Part of a small language model's weights: 17 layers, untied embeddings.
Each number is 128 + 24 x the weight over its row's rms, rounded and kept within 0 to 255. Layers, rows and columns count from 0. Numbers have three digits each. The size before them is the row's rms in percent of the matrix's.

# up: layer 4 MLP up, 1152x384, rms 0.0416, rows 996-1031, columns 0-191
# down: layer 4 MLP down (transposed), 1152x384, rms 0.0416, rows 996-1031, columns 0-191
up996 106:109106110129145077205119108108110141143097096135124135186132101110124143110146126152156152111109183116105158139117120106120118159116133156111154162124119098115137115144136197141097147133117123103141112116159094119114128142124147132174185148088063147139142106114147107088122161155129093154121103133138092121108135119102115106166148112094094119134131136129140130089132135140155110112138105126149122111138116124181130158132170140148077110077175125147101170136150133117171164151116154132139129162148103134116155159131111132148108148095153106136124153161141069108143087115152107131
down996 118:164125103155147133136130102106125113119151130122123138171145140092159120142125130125135144118066164090126115137129144119148159115125116136174126157158107123116132114138132083113130114068161164107117130108122085111139147110197110122139120149133138119146115096113112160090109123126100159136165114141115117117179146149118126132150106088098116113092164130168148107100108155131146145152146137124143098131129192153104082120119134157112140103105101124071179142167127121087101132150143168140146134136143154097167137111077194156174148118119121096125149140113091123145127071132158099124
up997 105:109100129123123097114128089181125148132111106125127131104116147110112159125114111126058099145115141092123127127149106105130127144127146179121104107132117129109116156146140143122127143125127163126136125145167088105128141124139145155134137108115122095099137095101123114132123113170169165112108092152131098132144129145143191112117151123102142140156122126153183123098111161134159135121128092127187118130111134103127174111125085133154110149111142161145116140130111107142127116110171126088128138135153123175128127110161140152119087131124108084196110166151121140086111109152142169106
down997 101:133148110116145151145123156069102140151117155144144132164159107146141108134130118127185148127119097151125142142099142163131131104128136097130142146107147123138128125120122110142125102132134096149114129110110167158140101109157115133123114177155144155158130147148162141128136131063111081116149163102122142128097130105121057139110136113125133138122140139121073138146142100118127108139138161133070136120160139132139117148149173150102124134147135123125153107125139156139147157148102128166159127097100123096146137137106143105101163145121143147056119091120155100177145149086131096163
up998 101:149115132084152106140136122165094167145122104158121170116152096105075121124088121127151129108147161152120149115114122121111116130121129097127092141097114102154153156142126155141156157107147144110110141165130145157156130151107129134163142101116128151142150116132162106154175183161089065174128122089088072142111098109124141103144127087150127102127139093135116102146159131133164168126149150152130126161147132123115152139103106149139107111096152131145087126140175101123146119137137108159120119107112119144117135157111120170116122135099104114099150097123104135103127095122118088081
down998 102:094150154135128135142085127099151110119120134097141109111141126157187120158165128151073166162120134095146102160140120123168138121118124149139164100127136119087112121111099092115107111131119140118146112099138115122109077099132145162138133142123124107125100114124101146091093098051149181117114147136152152118135158124133114096148115149097072158148126141114148122108121132123114075096130129102129130114086128140100116128174136103143147157151122135110143117131097135113101150133141166076142147152134172118113133103132106102124118107094153128149075132123137125136138130150144166153
up999 107:093120125160133183132181087121127126155155117116134137173088151131069164149146146105124147140118118128151104092157159141135106137111145092147119121112122148091091167113129132122147126118111106145121110103141130155091150109107115125134136169134141122136155116110138144165139126106117122124105105137133106130173068133111147103139137161157053109151125111147138159116154164140128122101114116091134133134130124107144152157105099154143080127124126104118139135114143197168180132115109116176104120108130078132092116139100129154131112140148134136138119129144153154120066167152148130168
down999 108:168124146154109095117098151120100121097101113115127107088154115138169092124109115134119156104140109145106154151109100139117123110153137148115126127139140083161155114168143136128108158128124132145129132149120128128132092153156144118133096091122098134119115129150125146113145148151169114087127131108128120107119160122162115133132141139120186148120131153115108094141104108114085142157124141161132122092135113125090116137124150118097149099149100152123115122162117089104081126163143141098152095140110162133157110105126142108137146121112116108124122113130120114139171093112094170101
up1000 097:100144130107120114096128107137130089152100090123170123113091122157115127158112129104142160128136119132115165101134063127136135110091138132116103132152126165121130112111136167161118142168137181081160156153138121133153139158120130122157156114162107143119115124158163076123114114147139138113148139132115181099138145067129158104144165104118141134118122115174112100149132130113133155137092137147102081147150109138141157101103127143150099110116120141121093131122124134132134161145143103122089145121130134107080105145117145133115139137105136141148108122157142083170154133116149126116
down1000 098:152109151151142146158121153120135174126184147124117116132139131110136146091159111160132123138096113118147128114130162141142137098175123124140145136082164083154112155105109087113135115149081075145131115128109125111139113109136150129094131126108165111103151169099122164162136126103129109151115142125118081125109121149122097161109074108153112126163123147100148136101093133143137106155154114111126175125102148120137115163151136101085128156158158121152135147132119141096110100153107149141145145134139128146137099145149114122129124123127121123123134145093136170116122100169119112114
up1001 105:167094126129120125166088158111110142175148124125136082117120157122112103090104132152119138098163117129161112143143132131152167123168109139148172140156139115095042145132113118125141134139138140073135116103175196121145090084130144089127175119164157121125109153131113124132156141138100123080114118112124121102131148068114144107133135113135176095126113077136130125174152148103119108098163140136103107133108133098102125143124133111125136130127089112122128128118121092150160141134073112128125127135121108092155188111146133139134186117188103113126121098078114158104106111139140122158
down1001 121:113115136106141080175126140104095084108124074099155136126103132130112120100124149193129147119133161132136098156123119084112107155105154139117152095125112141120149135147088103148131144143123131148121156108133130118149124123152143138098117180131172106158154082151124173192114130118073149112133148147142104140104194090100119186133152124147117125094169135142143173131130118132169077102163116155123068132141110129103077137087147132133111125143122146100192148114128083155129132148182133143126184164153097140124084107128134157169152108121139138147140094097110128136119160154077094144
up1002 086:183116148151145126122098086163128138107131152144127144161139100113141128087137105128130169112128133155105137114123133134100104132151102108125147145109129084131124137133120110074119143109125099171136071125144123136104119098135146156153108106157121121133129113149120113151163119119107106151139122143156148142149088122134111142135135180076137108089103137093108136097127150116107127127101142118103085135143122107116139153155175177108141089098132143179117112144157134128100105132112143090143145114108142096118136145106171111094120150132137181136081145108157132113095128102102094133
down1002 082:094097117087128118133154180079112115130144083114135114115112121138132089154090184124103085187122126100148119099126115124158169093119142150139124130153102179138125137107154157189150120136153137095105191114116122158121126159117098085125128134106137129132139143132133122130091138155135119082083113107082146083115141134106139138127128121173114134145136161154130124182108082149137130122168114129139163124098131112120128131117088113153132178155118118105137111125117137127158145122147139161121122146146141166141109134154114132172140154137092104105190104121070111142167103121158147123
up1003 101:128101099146143135108147160132112129123106114094169190142146138138099137114109139162150087104082148145075103133130089141160121165122097143152151108155128114093134148146107142084138150086125128099154158105132102109163104094131147146129143117137104143157158140107134130135127092133124111094071175153148104152146124146139164108138118138100112150110128175120158124135100131123138098100139170107167103133117112103189135134130128100126125123123166102111153130127161120119148127136093079105116115154157168142137092131141122077130128134098128113134167095149104129105117143119126095142
down1003 097:138140134114106148140093087123139114124153148178100052123101103119129127146145098099116150148154101115179118134116152110116164134134183113086115141094102124168141141115138106125104103165132140140106075146142135153097155152113114132145140121121183139098105124134118117104146144109112172152166109113111142115100158132133101123109166118140128127129140087138093111131191141144125156170133096124095161133126136135061133123136117158156102148121097154136090138124095126121135135107160165144125135131095111094122144120121140155109125130176142142105102162093107107122112125153149128129
up1004 093:132133136169134115126121131152133119148126136136153127110157096125121120120127127176144138125081137118119133146151118105105149109115106121116140189117152129180139178159149110142153127155138138155116158110105106136117132148093121154176142141098155081174102147099136112146149138114141123115119126130128152134149133101149148119164110109119118130143102103128143123123119131127139146116165111123143123115079147156145151068119143161169075139135123163096162141149184133073135088191140133125077124171108097144107169084172135128136134142149130141122108116146130172130130130159131123144
down1004 097:100103122098114129174151144099130129118138111115131130133101118153131161174135118107083127144167122135131130091101137150138090140142153147138119051150129129123155118110099157127151119115134138127116096113165169140148106113149135108099104131155087162064187110140106113107123126129112117131121108147131101129130137150071106149147141149138126141133126140134126130142122119139148130083103151179122123144196105110093118176142143070112174103152144110156094134086111131166110157090106113135154134081122134111136141163092112121135142104126111135135145126112128085120103141100131155106
up1005 087:144086134144127151161113156104144134125154124134102154150096172108155147100119120150125128088113117121101090168102162139089138152146106102143108159102125136157146092103104125112102108109099138134113085120127106122148122125126108079145109121112131098129119133134157110071149115086097111148161121131148143070151110111163101096126134189152060150149136130148118116158123152158127097155137122140133101184137073137126137103134145144126166132111064095128107133101126150135121127169133121139138119130115129122099131115112132128141151097128147126111161180109110127133140124114102124134
down1005 088:137134121115134078124134123165101092112077104147104118131141102149107103130152123150112123131136146117131140095127128137168093104110160138124168099137131133110136143110150114142132127140183124145144175140114120113119154159108149173109123136147128170140172141118108146170134098147107143090097134153119075177101151133116141150119131116152153096091117125088156134087143110115147124087127127111158143099094165117113097165115104116133103087133136147104154107142152082112125139110125122101127152121118118118122101129147124140127149176129085119167098082125129142131112131143147113088
up1006 113:106114188145160119105145144156137072110157161143148093135155169127129125089103129119138116134156124151119118139130154154141131099137104132140113157152125124127113120118126082133106124080216103067128135130144101116109125141156147118116146135115204142059134130135157156139107101104131108101173125124105118111155158109102171185146142122153133154150111107158123151140105156117087141079156136112128099122146137099117126185122124106133120126132134140130179099141128159165145120077118110112127106118126132126152072107111119164114094134140159119135114097148166104127068129117089102124
down1006 114:144138065099143137116114122090104159124117126154135140116130076107116126160145128138123194123120133113149135113127104091116114144156152152133138119112143149158125166089161144099171153171040126177115132090106121144128127114118085148102109145139055081172128117130078131112157143115098147140064162143139130116116097150156090109098087145128137122095161118136129131112108132140161120177139127131088170112115146143164154084140119142113127135105111121132128146102144109122120110157126156136139187113134145128111138102156124101130150130137098108159161143137098153098151117151169160154
up1007 099:138132173156144112125158160138157121080143136133139127096081135157133127152097099130126126134145144119138147109121127146147094156112147168123110087133186122101120117083121140120119130114148120104110099161125055108115159102111101127086147106138165086109117096149130133125131123141130110098155143162149113110144129163157118131153146141119099125116113122180130113120096173136118134173109106167102127138116111150134159153149136098130117139108135113148160123155161169120110152115144136134090111104135151122133068102159142143178126113143170131149093072099150153158168131188105096102
down1007 092:122101091092118126099119116104095140179154093093119160143116121115123102142148121131142143126105107134113111143130116113141130103138144094132143136075087123154141147170139112161117135122112133148124153132123206117130127138130099095148093137109120163151139168125163123116107115119138149161108103124096134141134162111088127106127132114128143154149125099070126146132131094106139097128156155092132151123138177153132091110113117178132149115129116140114098107103091092142136129134109112090121166164113120119117186163093128121106149149118100124124163170166113089097085160056141152087
up1008 099:120115146090167090110161153108123114152182097136089120162117117114183102114108120170103115155117121100090123139128124171139156150095115147122124125163109184091124100119149120146139105148143102136131117133108095101134134176170128146126114152082131145082113061130144104080082158125092157101116139149133148132108107140134153120133112114142137136135112140113151153142138120126121145116120085067102133123150114172126098140162140122125116151138139164151107102112144161180118129145110133121110136112148135146112139178093097132069113123106144135170165144160119134125124169135105151132
down1008 093:123097115150065182142113120147129134108095157140155138092135144166088146149123129080178139113136152155141138114151126102112126114163137115120118129117137079163119139108095125099087162125127134119123107147173172166108122097130116120150138113164161117164160181118129155171169111126145104142127123122114131101155185110144090136133142123139143113128119150128105108121112174144136115141123168166152112111096128120100166139104138111144121121102125115105130125144122098098143155115147119116173100135109111128140133083144156158134139143150125126115057110097122136137116088126128088115
up1009 098:173145123114110169140121098171120191161124121102082121117135141162121100095110145133124120139132121142098074130130132121095087115121181125158121127136167156127155179117150104134120083109155119117117160132163129075125133142107125147152151160116087146084120124112120136171085171101130131151132117129145081140134148098129104130100151105101098123119124125129125121121159087131140081131086097148129113097116105164108138168113120097122093183131204129111147125122142108141148146147098102163144128124123144135077157160129134117124138154132149160125101093147144140085141176095157111123
down1009 091:086111138134150084153110160072142056087130120143150145153111115098139149163126138132136142122130123096185174135120119128160151118117096114078140132112098102105087097134104165116149174132080126135147124141104105174125123120143139103114090093134160129148144125152135141102182118158144138122120143128093159143097111135115134142156109146140141121109144123135130146139092169126115177124161142118153137155119152070134107078136143143144166094115056113149113140145134143102105107114142167093095144121125094125152092071145124129142121117126117096119163138115122153157114098168101146134
up1010 098:157131115142163127152141154150067127101144122116150127139142148128125147134104117120167127107131110152171085135121127121119101176111139078151108139065140133151074146151207111140176146175134130105169142126138093131099125152100141139179128149128132119104129132194157144147150138099166133136098115093115153174161162135144092136136120077104120113141149069147083094125116116140156112104133137118131168127126114113136124136128134110170117177159150129156120084118161088125097124106146142137107121103128130085126172145143114116130132109118110156135122106124171082111123161119117154130
down1010 094:089129126102113112134129082097185108168119141132082120145096125110162143114145121143105119136118139152119138116148108129146165099134128172105134128203109128093188113113065113123086119094132114168076131123150177138144133101134099130092132110130124143156136123083086112119110116148068112168157139147122145066114092143113154118117145154150136137106092154120137137128132156121108130145135122138169089149145132149114131121126110132091129105107139122103162158126096168124148154144092113103164134154125117151137084116131122157128095159153150093119128132123107177140116117156137099114
up1011 096:120146116161163150156167109156115122116154127141157156143134143164111134147128125138137126159110121126153139076138100129127145131115103144156134135115110099126130104118095119070090156149104111110154091143151127079106153129129125080137126163170119076165126106131143184117140144119087140112142075151142138114101146119133119176112144083151104105134108114081117125134132146108107095143110168151149115072134128165133135118112174149124120134117163150144144114144112127172136134115154137134096129085113132109114142125125127124158140150121117142146125148150161162141136127074151131167
down1011 089:140088139089095096117096152092157120138088125097086102123145117076145125123127169114114097112159133126108146193131143139114116138156147143112133100123145175097147148101164129164179116091146146103114180111143143174163089146137156155109147133097150151088150146134126096133113128133108117133120176077105115158134128140150130100137132159131145147109153140161124115130120072159138145097158085116106129175117135096119083119167081109157149126144101084107134149109145162097119137128102102129142142146155117169141103118134138116130126125127146122130153089104125127135137171154110137088
up1012 100:164098119097132123135104130174155119155171138110138116123112129124145149128139126183129166126121139113146155120144081146125152109129128125109124155113118123114120103168109158143182131111114126124161184128139130131102108110194163159114129156176130117134112132123129134092153108116102132141099091124187078101124125148133149077170149120149119161124150152099124119130107105091138125140151110133150134116121201130103110124145103115145129156114108130118084161119160166150112167156142143117163141114138153108105132098141115104099105138164126099126093081139121143155159123153121135130
down1012 097:106134114121111113128145138046088129106106137165144139141116115125143112135110119085113093147079118146147087137104147102139114151132146136183144115168153143125132156090123096105088106147138141143088070122111116140153125126104119108146119089122155147103160121127105106165088126134145153107133163138062166114114155121128099169119082142124139109119087097136139136127138148169155146094108133121105108127134083123173158124114104171127115114142118119156153102106124094107138064121111115116103112126136091124155115130120142138148141119088121126143169180110111135120102113116148125128
up1013 097:127146128135137097131182151112096110135152132139141156113106090107123138161150152127160117122098158143139104116126131146117146116182107120116141099103140076111090100163144146136150118165142128159136138095150181143116096108190132125069118170131113148103099092155095111135129108112142125128148106130111168137149171136128129155145109134095154114144125130149142162109174115108159129156124139127126118095069075120129104164090082147157143118153082159093114140126123134103099104134125124141124131149175135144137165130121160158113131116103160144175146082096131111161134110129130120110
down1013 110:094116111132137140145128115087118155077139175083135124160117134127091179128132144100115183148146092128139138117142120135132106173138143131151140162111081110106115151106101178090143128148133096094116086112100136165142138102137125129143153147121111120133105122116139128074116140128110108134156149108083119128076124128111114143118111131169105129092097138160071099113104113145160121149111134172150117141128132158115126158142153113125079127130154117131074129139138132091138100133144133137165153083151114110134116113126155149117120125188106135099136123165118111099120141128175063113
up1014 091:113134109154107124148122127136119097133082099159133140097138088146184112100150176107118128122120111138138111173158129112097155119118097181119150136143113133120121171108149137124090122139105177132145140084132134166119102116116106146126151140115153146110151109150120141121177132160190137139156104144128093104158135128180150140141138116122110127139102154169150093124175097136126091108141103152070098078128197141101106105128109164154112110163133129101119129108139097087118112133124084155134119068106093115123138155107115131128176113126121105128131091166106133104169123100114121147
down1014 094:130104154131141129166158109122098124136158144109109082158104123148060163154094082158116126143094126101115122110113102118164086153108179104124106111106131121134119119170126098185138118142140110127099145137149130133115151129169139102087127097125111144118095157096138137118088139084060126115105135147131156157114132141095116122091102130123144155114109092101146142134143121119138139109130150090153110137113097117124136112147145118153105133140095108116089110118099125167130165116135137113107145155111156106156109067131102152135119167139140146111128187149121127141089109152118103125
up1015 098:090148139154137148171179128119105113123113123152128103157113151134093131146101145157132143122128117191087171109144134146106132133117133131152130146122123150097102069077128113109136119173124147074164172095171132144125115156104132122152158189086139158130100116094138112143146125091146115129102131134139104156139122105102113099090113159138109146161128125117092128087090136135166112110099129120126126138115106152162121134115100099129083110101155145172132151136094128123164140140105133159129138106123161171106129136118119118169124132158105130112116132145142128145143092131121156101
down1015 099:146104139113122120075109145167134138137154120089154153097146114121167141131129121114091142149160115067148095162133124108134132118135124126101136115115147108162146169175122141168142124076119109193116103157111126097151144097146127115108090082150117101125179151120129138134120128174124146130142130129118165126134134134143128184147157110146138099099123107133142121149147137107095124136154141132122122113140152135110154088112157137089168122161092110083120099122153127106101122137153095103131122158130111085151125133156132123090142154091129120151124121118125123129146162157137105154
up1016 106:121152105121125147095090102087145137112153111093136106137134081133146123176118129109121138145105149144141096140118132142121168117131165121103148166157156165100127172140103137092123122113108097116125135128119087170144117192120109125092131160139085138178154110153129174178145128105131136139115080122155167137135109128105118103127115127094118173147138110093141156136122109149127134165142109124122088161140065135131153098119132131126107127167153125063153179122127128166125098100108105148170115158135133138106137105133123106095120139132096124125118103125147088125140114198142106087
down1016 099:122116173145159107180163139145103125119125153168136172108118148123135131088114123104143125111149089108117138130139100140128102123100070141163119079096106113146131099093141151146133165148141144129131081136150161100128159070130147117149122118108172109107119141127125099093116108133123112117119145140116109129134122150144119129129111136151151071096100138171125095131132137127143117096096146126121156109110188107125093124130147121122101118123086136200099079146113131096136159145151159099072123099110080110146148131126138151165145141124158135123142133146110146128134142052138134145
up1017 095:094155096124158113133119082118122133169158135138125143132109116101119083083096150133127109164144110125170115090146089080091152135111136131125131150168145131102098077166148146112162163107165135141161073143135090095126141117139124157132109130166144104166138103136138090122132172136115078139127171149126148190119138131126136123125130137122158150111081093145139123127139094126167138142117137136130146115116136109129148111058121147132100122151106116158109112117091099131130127111142144151167108104142122107137114072117090131115147119129150098109124166145117116118134116135106098088
down1017 091:142105172126086123113168174136116128089081120114120120139122146145151151144134126098139182085124128122108123146096152181154101120144153105133138111098116103136147146086086117140116091138101120106087170116107171142127106140120124117128159136069111163089095175145125176117109097127143163109112092123140099043118129145137127148141145127131127102117142182140102123102124167146091133121145119112095119145130119150124120152179147106093144156115162167098144139137138166128105132131091102121085134126119100137140135150144148150130130125139119135104147128095123136140129118116171143154
up1018 092:149111135096152123129126124122119190144174113158078097151099132138093121094119126162125164149105155103150148112137149094135133119106158139161105143122153164146140157149171112126147170134125084149170129101152159183150142161127094091135130106178119131117159136114148097124118112138138132133168144111151105112158124103149159089127126126110080099140117115103109125106102092123155106153127114142098139127127098115131154142112128103118113106148106156138096096123153090125119130123151135102093151197153170089128169160083201111124114102153144121104104120110132124130123141113076108114
down1018 089:128183127174101147142116129145159062132112149111176149087130132153130144157142127075129125108129113157091132111111122139108140128156115137092145134153108096118115135097088161117143121138115171117079113153098093096113097115097141169111160124106145118109061121155132135101154148088138095127083111139115149156107151124098104171121116114123165143110165134133154160142133141138123145108132121083131092121133149126141121111163127126117146130096168107098162160170108144112151135130138101140178083094114103152126098115174096125122138141094098155190128168139101109128127077153158165151
up1019 105:123155120079154105140149170180129154176154133166145134115165126161186133103121124107107163138142125083146134139165153104179163095119113108136104122110162166157103130160132165143091108111142162140144120138138125112161156155109097137095148077093129149124119123151126112109169145120120108136163132128123140177167129107099117167097111117116103129128128101098091156130140134134149147098107116127115134153110144134119129152110096115116122134155126138091147103130110129151155125147128094131113110122154105148103120140148136108124136184115103122149131151129084110119150135192103093128
down1019 103:159128140162121149129103085109116077087090102091124135146055121103062114163131149126139094101122114139097108101118123134068092144113153161121137140151097118130165107104117093116158155160123107099116120114119107134125097132111141106151114151152086125148124135107121131122101115118137147120091117143126145080077113154139142063149155148122127119157138164177143097115124113127111114132145135125124130128126131093113146120152168124141124119099137155158106154136142125102096125104142144114154122149098153103138141092128131134148135065142151160096146108148156138124108115066137124114
up1020 096:127130140130144147176114176086112125146154142106165156092180102139149150133159123142125120111188124134135123106071113145115108131109106127116111161101122093115111110135138153142153121140123120145140175130129171142144098138142155121085112135149135120103156158152104124131139181123122105125147114091147163140155140150189130139110140138092114135124140156131121129142120121166129088131101103122144140167119134135079158115134105121162180114132135115119089137128199114137134141075101093090138161099128141122143107092135100134106128100132151106091150160129164159139163107135115143123
down1020 097:106141108142149113067114082169150136125120137161108087146078132112114109146083143114154161102099134131121163153165119105148164149155133127109180137157098147141114163145148135124120139121132119119117104130138098134112181106100089146176133135115116134169125111142161127167138091126144134147106130162106108132123170131088149098121125120148146132138124108147142159106121128118157151145131140126092122098134125089178060144148127141111087137130127138133156135115066149099120098154143154140109117153113110111150149187156183134136135166129106153138133100141114141125088170125157099142
up1021 099:101093128091089136133092123111152136116151123108121150147146147164143137114108104119138135153102094120163124119086143130115074143129127140104112141125163159110137150143130150114099117126112108070111139057158093180111112147076137149123145160119150150115134076144156138138149084143141113139097147111107118155112109112165129148104145104097099115111159137156115162056131099161137152176116097149056139136115130116147160126164138158144142125139119156169128144148120125122163122111098105130154115123113136118130129093139156086150097119142094120161091172167145138130128109102116086118
down1021 094:148141132145110134094157145161116101105108130151117119140103113127102122144140157140102115117167164124085138139170109122120181105090118119158116111132102113138128116119100099139165164124145127190095137213111143107138119144172128128127099106129123134143133145133091121129097159098092143108169085131137125102133127141076133136127114156134157119143089118097125110165116163102129096074153169117188115141136124127115086136093120106121100133127153113112120122098148127134123125146199152130106147134178127138117120174125105149116134146120152118124128096108112126120136144147162162127
up1022 110:132126156141128102135153163134143110154160138157137129149074093141142125094113124157125146132148147183151143153095150124083137140157133111157154167139120104129139113086134112110124094175136140092144148157121074145130125161143112101150114143146128119124080131116125148104102136157132131160116054154109151124090165091132137118082150099132121122127103108143112145082135128167146114119122156115109131106091111119081117074141136173086101174114113167130100148147140132144109147137126103124101140147116133116157085159130164159076116108146133061149104121093083137137148155151095140120
down1022 112:119151169126118104125125147092142112137128152153148152128097107158099137135129129150076122155114141169178131137062153133133130121152141126140124140111115114141155131060107153117128066194106163125176129141107101156101132163121112119149129124135146095134117118083118120118078131152147158176117079161118111110122150104133120116098167110133132111160124082139128147139109136141124097098112156096122146120074183129102106072132113157126161171167139145165102152132153135134105118143117159143098117157099132130139114138134133154089134092139146077107108154106095129139129138138102128115
up1023 098:099126150140104183124106106119087175148091122134145126173114144121127115129119089115113088119134074167123091157132107143166138139096121061133152106165126161153091123153096126106148129138136133138106087144140102123143133133138078071128117088125113103179120118088128110150126164113092140092154119140160142112140136172110132118147173149155096145165118103141129130101117148114158174165092138141109126159104127133155107102130109130089104155144135128134131138109157125116116098107099139104105088147121163145095133136128168104152130114092118140133129086122103130120168173154160132111
down1023 095:114102129097149113122121148116141117083168105127109126109141128116156143131128126149150134136133162091101156108110162091120105103148123178134130141095151142116162114074131125138088150098152123129137188111133151139124140150125157144150150136127138167058070120160157131166128095143082088143096117105103104149089106105120164121115088118108150111103127110100132159181149109105109098108120094145154164113122132113096150130117137113137139121120152139127112141128091146135157194173133116114099134149094100120137131098120068172140117158126128160146110141122127133111085153135097105123
up1024 098:142111139138155121130126167117079142167124140142137128146137134106082108087096143131148093143117076158106109131143103139111094074133121141092141125114125130136133100115102106130124143147103110096131129092157118145109137153133119138146140139141163144134127129120133126138142109131094139080116138136098093128120112150112170146149126125090146157128133137131078142134150152131168136115112142108111146167130149160131148112105147086115141182162120120124145102121124174155185122110132087107139123107154098130127101090119128099197170153106160093080097158150118121146151083116106127123
down1024 097:110153116112117137127100097134172103088112105089128131125137132161164144155144115114115163102149175125129158125146135120145140175117122128165142127140108114115119151119140140132144099109163155142134139145102147095155117095135149132113147089116090138128144121141147127109119133127145122173142123133162180108124158087136106110099129114147094085117140112127183107124138127130094110150144103130146094132135113099127140171138095145136109101108157116152127145143140104129088138126144142163136129120110165159158166129127122143105123099158120163162128101124140152125129161132154139147
up1025 106:149126108092156165133092136142171133135122104126114137180139132134131135125107148161101138085136135144112097116143131095155142130104129121122118112118105144125121150117135112114129113157143129148081176147162128112125098120140137148175116123081143131128153129110134146109115098129119116177110137144123131103135133144125144160087081102155176115108130151139139157101132171111112112093115132095102135135139122090116093179165136129139088163153070102093160109140121128122128146108124107149122139137099117094158114136104115160139149120101109073110111140157128136107138123178117174106
down1025 101:100109103169095122133138102111072103123135162127155117105112113111124123113114119077130140179131115110112143142124118162099136110115125138141138120154141121117111124149100133123104145102094131112176086122093129131139156118115118117085140121180102139110096121156128099150119155141118171082150119108143095150134128089125111117163163167083084145155120095114099116164137067154142140147149097191172091137123121151142156081121130121129135112088161159146122159122148118156129118142141155119142135106158132133101144122144144076134117151160164171174127118099149119130124182097114112129
up1026 089:120084117131077134102116094117136129124131174108129123112122100123156151140162099127122076128132108127111152122102125111155132160072137133106126137137178099122153141144137144088100108125147122156108122125151117155096159154100120069141085145109110148155147171202119109145151121150145131159105124131111112099132158162134174118110139099127106136146155150112123153107115133213161093156114156137107172101104126058116117091106117135130147128123116126125162102136110112168153113114125076126145145120141126093126107133106152124072128129143140097143131094107127134183066136141135106184
down1026 085:136175145101153134121119160141130112105101093135121115167142137150095132123114175119129163131153116134156099150153130113104117083154102126156136141098104126121100103122128098141148155115121138114148149106109144121181117129158151165113133093147122115121119103059128162099087138095093114091136134129139142146106122094100093157129118151132142130121133135126138093128134132087099150067166102118120108124145127171137115158151141110154116133151159143126093135126137130085130129110146165106137083119111123169109150138140110104208101120089137138112111156141136140080156108118134146093
up1027 109:120124099084089124130131139140132130152120089112105128125119099113162140151135142128102122126149113140178070137108140145113128140129130122146118082141153143120109109088141121145163116101146129120101136142121137102149129131159109106173132148168112127097153094152142151141108165160128115094140115167099158105167154175129115130128092125152121099119144108112101115142156141105092124147094121124134133113133074138121098122120144138099123155120147157120128123099108157161084140175166149137138105096144165159131146129121138106107158154074129108135159114135139111164127146168135158109
down1027 108:127121109148163107121132126137131120093141170147169114150123164143099125127080104153177133089134175133052192109157139137107119128133121138096119125144088133141112114149125151125098133152083145131148116096121128134110128099113149137108126128083150140143126165146135119116151114091119136141128134092156154164070103058153124107166120153089160174123134153143149157117106124143145131097135139120142145105105150117137161140168114125142133122158128077141118119141118128117148137090104120114103130165093092099121089101145097150143089117190113145104138117099119160098122125125131118134
up1028 099:129139127172112145133135122172109128129087132094127122165097155131131132172172098116139181129132103116159160092133181128095108150141118128136097166172148152097113123101181069134140116153109070140119074128151120127143120081122135106100123129141133161109119159158091135155147102133132136100118129098141104087129134087114093120092144120114169143114119161102097120120116089172141101161140172149131115137084133080103183111055142090081110131162135118135164156117154166131136125110129118143104116142128166125134128149098180102115129110135095137176164110102137108149110138162118119132
down1028 099:137100103108165098154127119110126093142144125135133105153146068150138062120090137160131135141122114161093112167119135141161126144102087115137145114085123100171124137153087150148150120151139152146158128117130120141110111136136084123132127094128161120147043124127131128147102162143147124082104139108122156133144087136145162160110107107148094127133140079114144122115101159095150123087102097119086138102148107180126098146158162121127161118113115119130106113174075090117097123137160101078159126153145094143138144141173104143122142133137148131113127122160157123133116105114119122111
up1029 087:141118103110168122114108118135188109150139119129163141154141122099132097112098116116131124119120124123102125156144100114165139157139133077154115116122108114151172158128127148092141135135105139119097124107157127099135089158137124118150145153097147108123128080112117118115149133110168124128134143108113143120111167105095113159125135099151120142120125133088102148096161135144108143099152128214161164136134156130132126137121127101172115104083150135111084116142160148138093110083106111095158124118105145190135118131135107090102148113086137135135140110166150144101093107115127149134
down1029 087:125144141114115143127138134120055115094131130074123139084122120172109116153129143116132158106082092103148098161146121099093093103142107126118134152132112126107098142101107098132154141160167118105132132141109132157124200128142122123124128152144108133128086160100136120109111142105114120130095168107142125102122144139156119128125137111120122077116134099175145150177116091128146100134147118061109089116145135150110146132117155145131113129121111139163150120109087125128146117159170128149110133148124100106124156121122168111117136141111134089106157170104114160152139153128128130102
up1030 078:155083133138132154152132096067114112173146155117181130124137129118119085117166096106131140130128144151113125145163088103125125161155125091123134131134101118096152124125131129155145128116132113129125119123109160147125132127122120181082159151089079110172191100130108096099120092109083150071087120145126097151104097161136137083145109127161117146177098137163140104127146130166187098102087112115121088144124130124146139124122163137161110140130111161149120106125096163162166132165114121152159161081152107133118096170091151124143121145135146112101117176133106127114111161118133113097
down1030 079:108172110115115118113150148151149167074140080139105122161119124131142168137086115131122133132120108103131173106097144144154121103126144150129141121115163150165139144149104147112121150148109143098126157140143095116138114129133138055163125103142177137116109137117142167130150140134170121175173114135095155098163169080144125172123162113118111109074152113113110158141139115088056154148142142122132145117134120141097109137127079122115158130114136103120119158138140112124096106125122122107121101162120112099130132086159098135100114094130101148162134124125160140125141076157141108134
up1031 094:136054145118160136119101078128137120132159086162151110159122149120099126123101143115153165166115133123123113128135135133122070103144114150081146156134094158136154134065108070163110126168129145108158139109091140123122119192071161161087161145093150119137143101084136118092120131100095087117129131131113131130160078142108119081125097109148114149086120154132122116086138120141122095130155125153133127117146163148100164116085185121148123126108098129128118139151106133130087135141143122192143140111184171098094129124098107128156152149131119162186147119116111147094115097097163112163
down1031 091:112213129145105107135150179136113116122118157106150143119105101135161134143148107135105105131117126156111155128133139137129160128120154095153118119110169101124113119163143152102140118084142130125101120121175099125125134086149117080148096108154097173116094152140120134153146149156161188141122125119155107125090181109120143120147179144138135102159134124124148124167161151106134168108136151097113105164129112133154115133146080133105135128132152105125137113106174138119168131110109135038147127147087108145173093132146157123132091128144141113061072151161122128159110131181095123088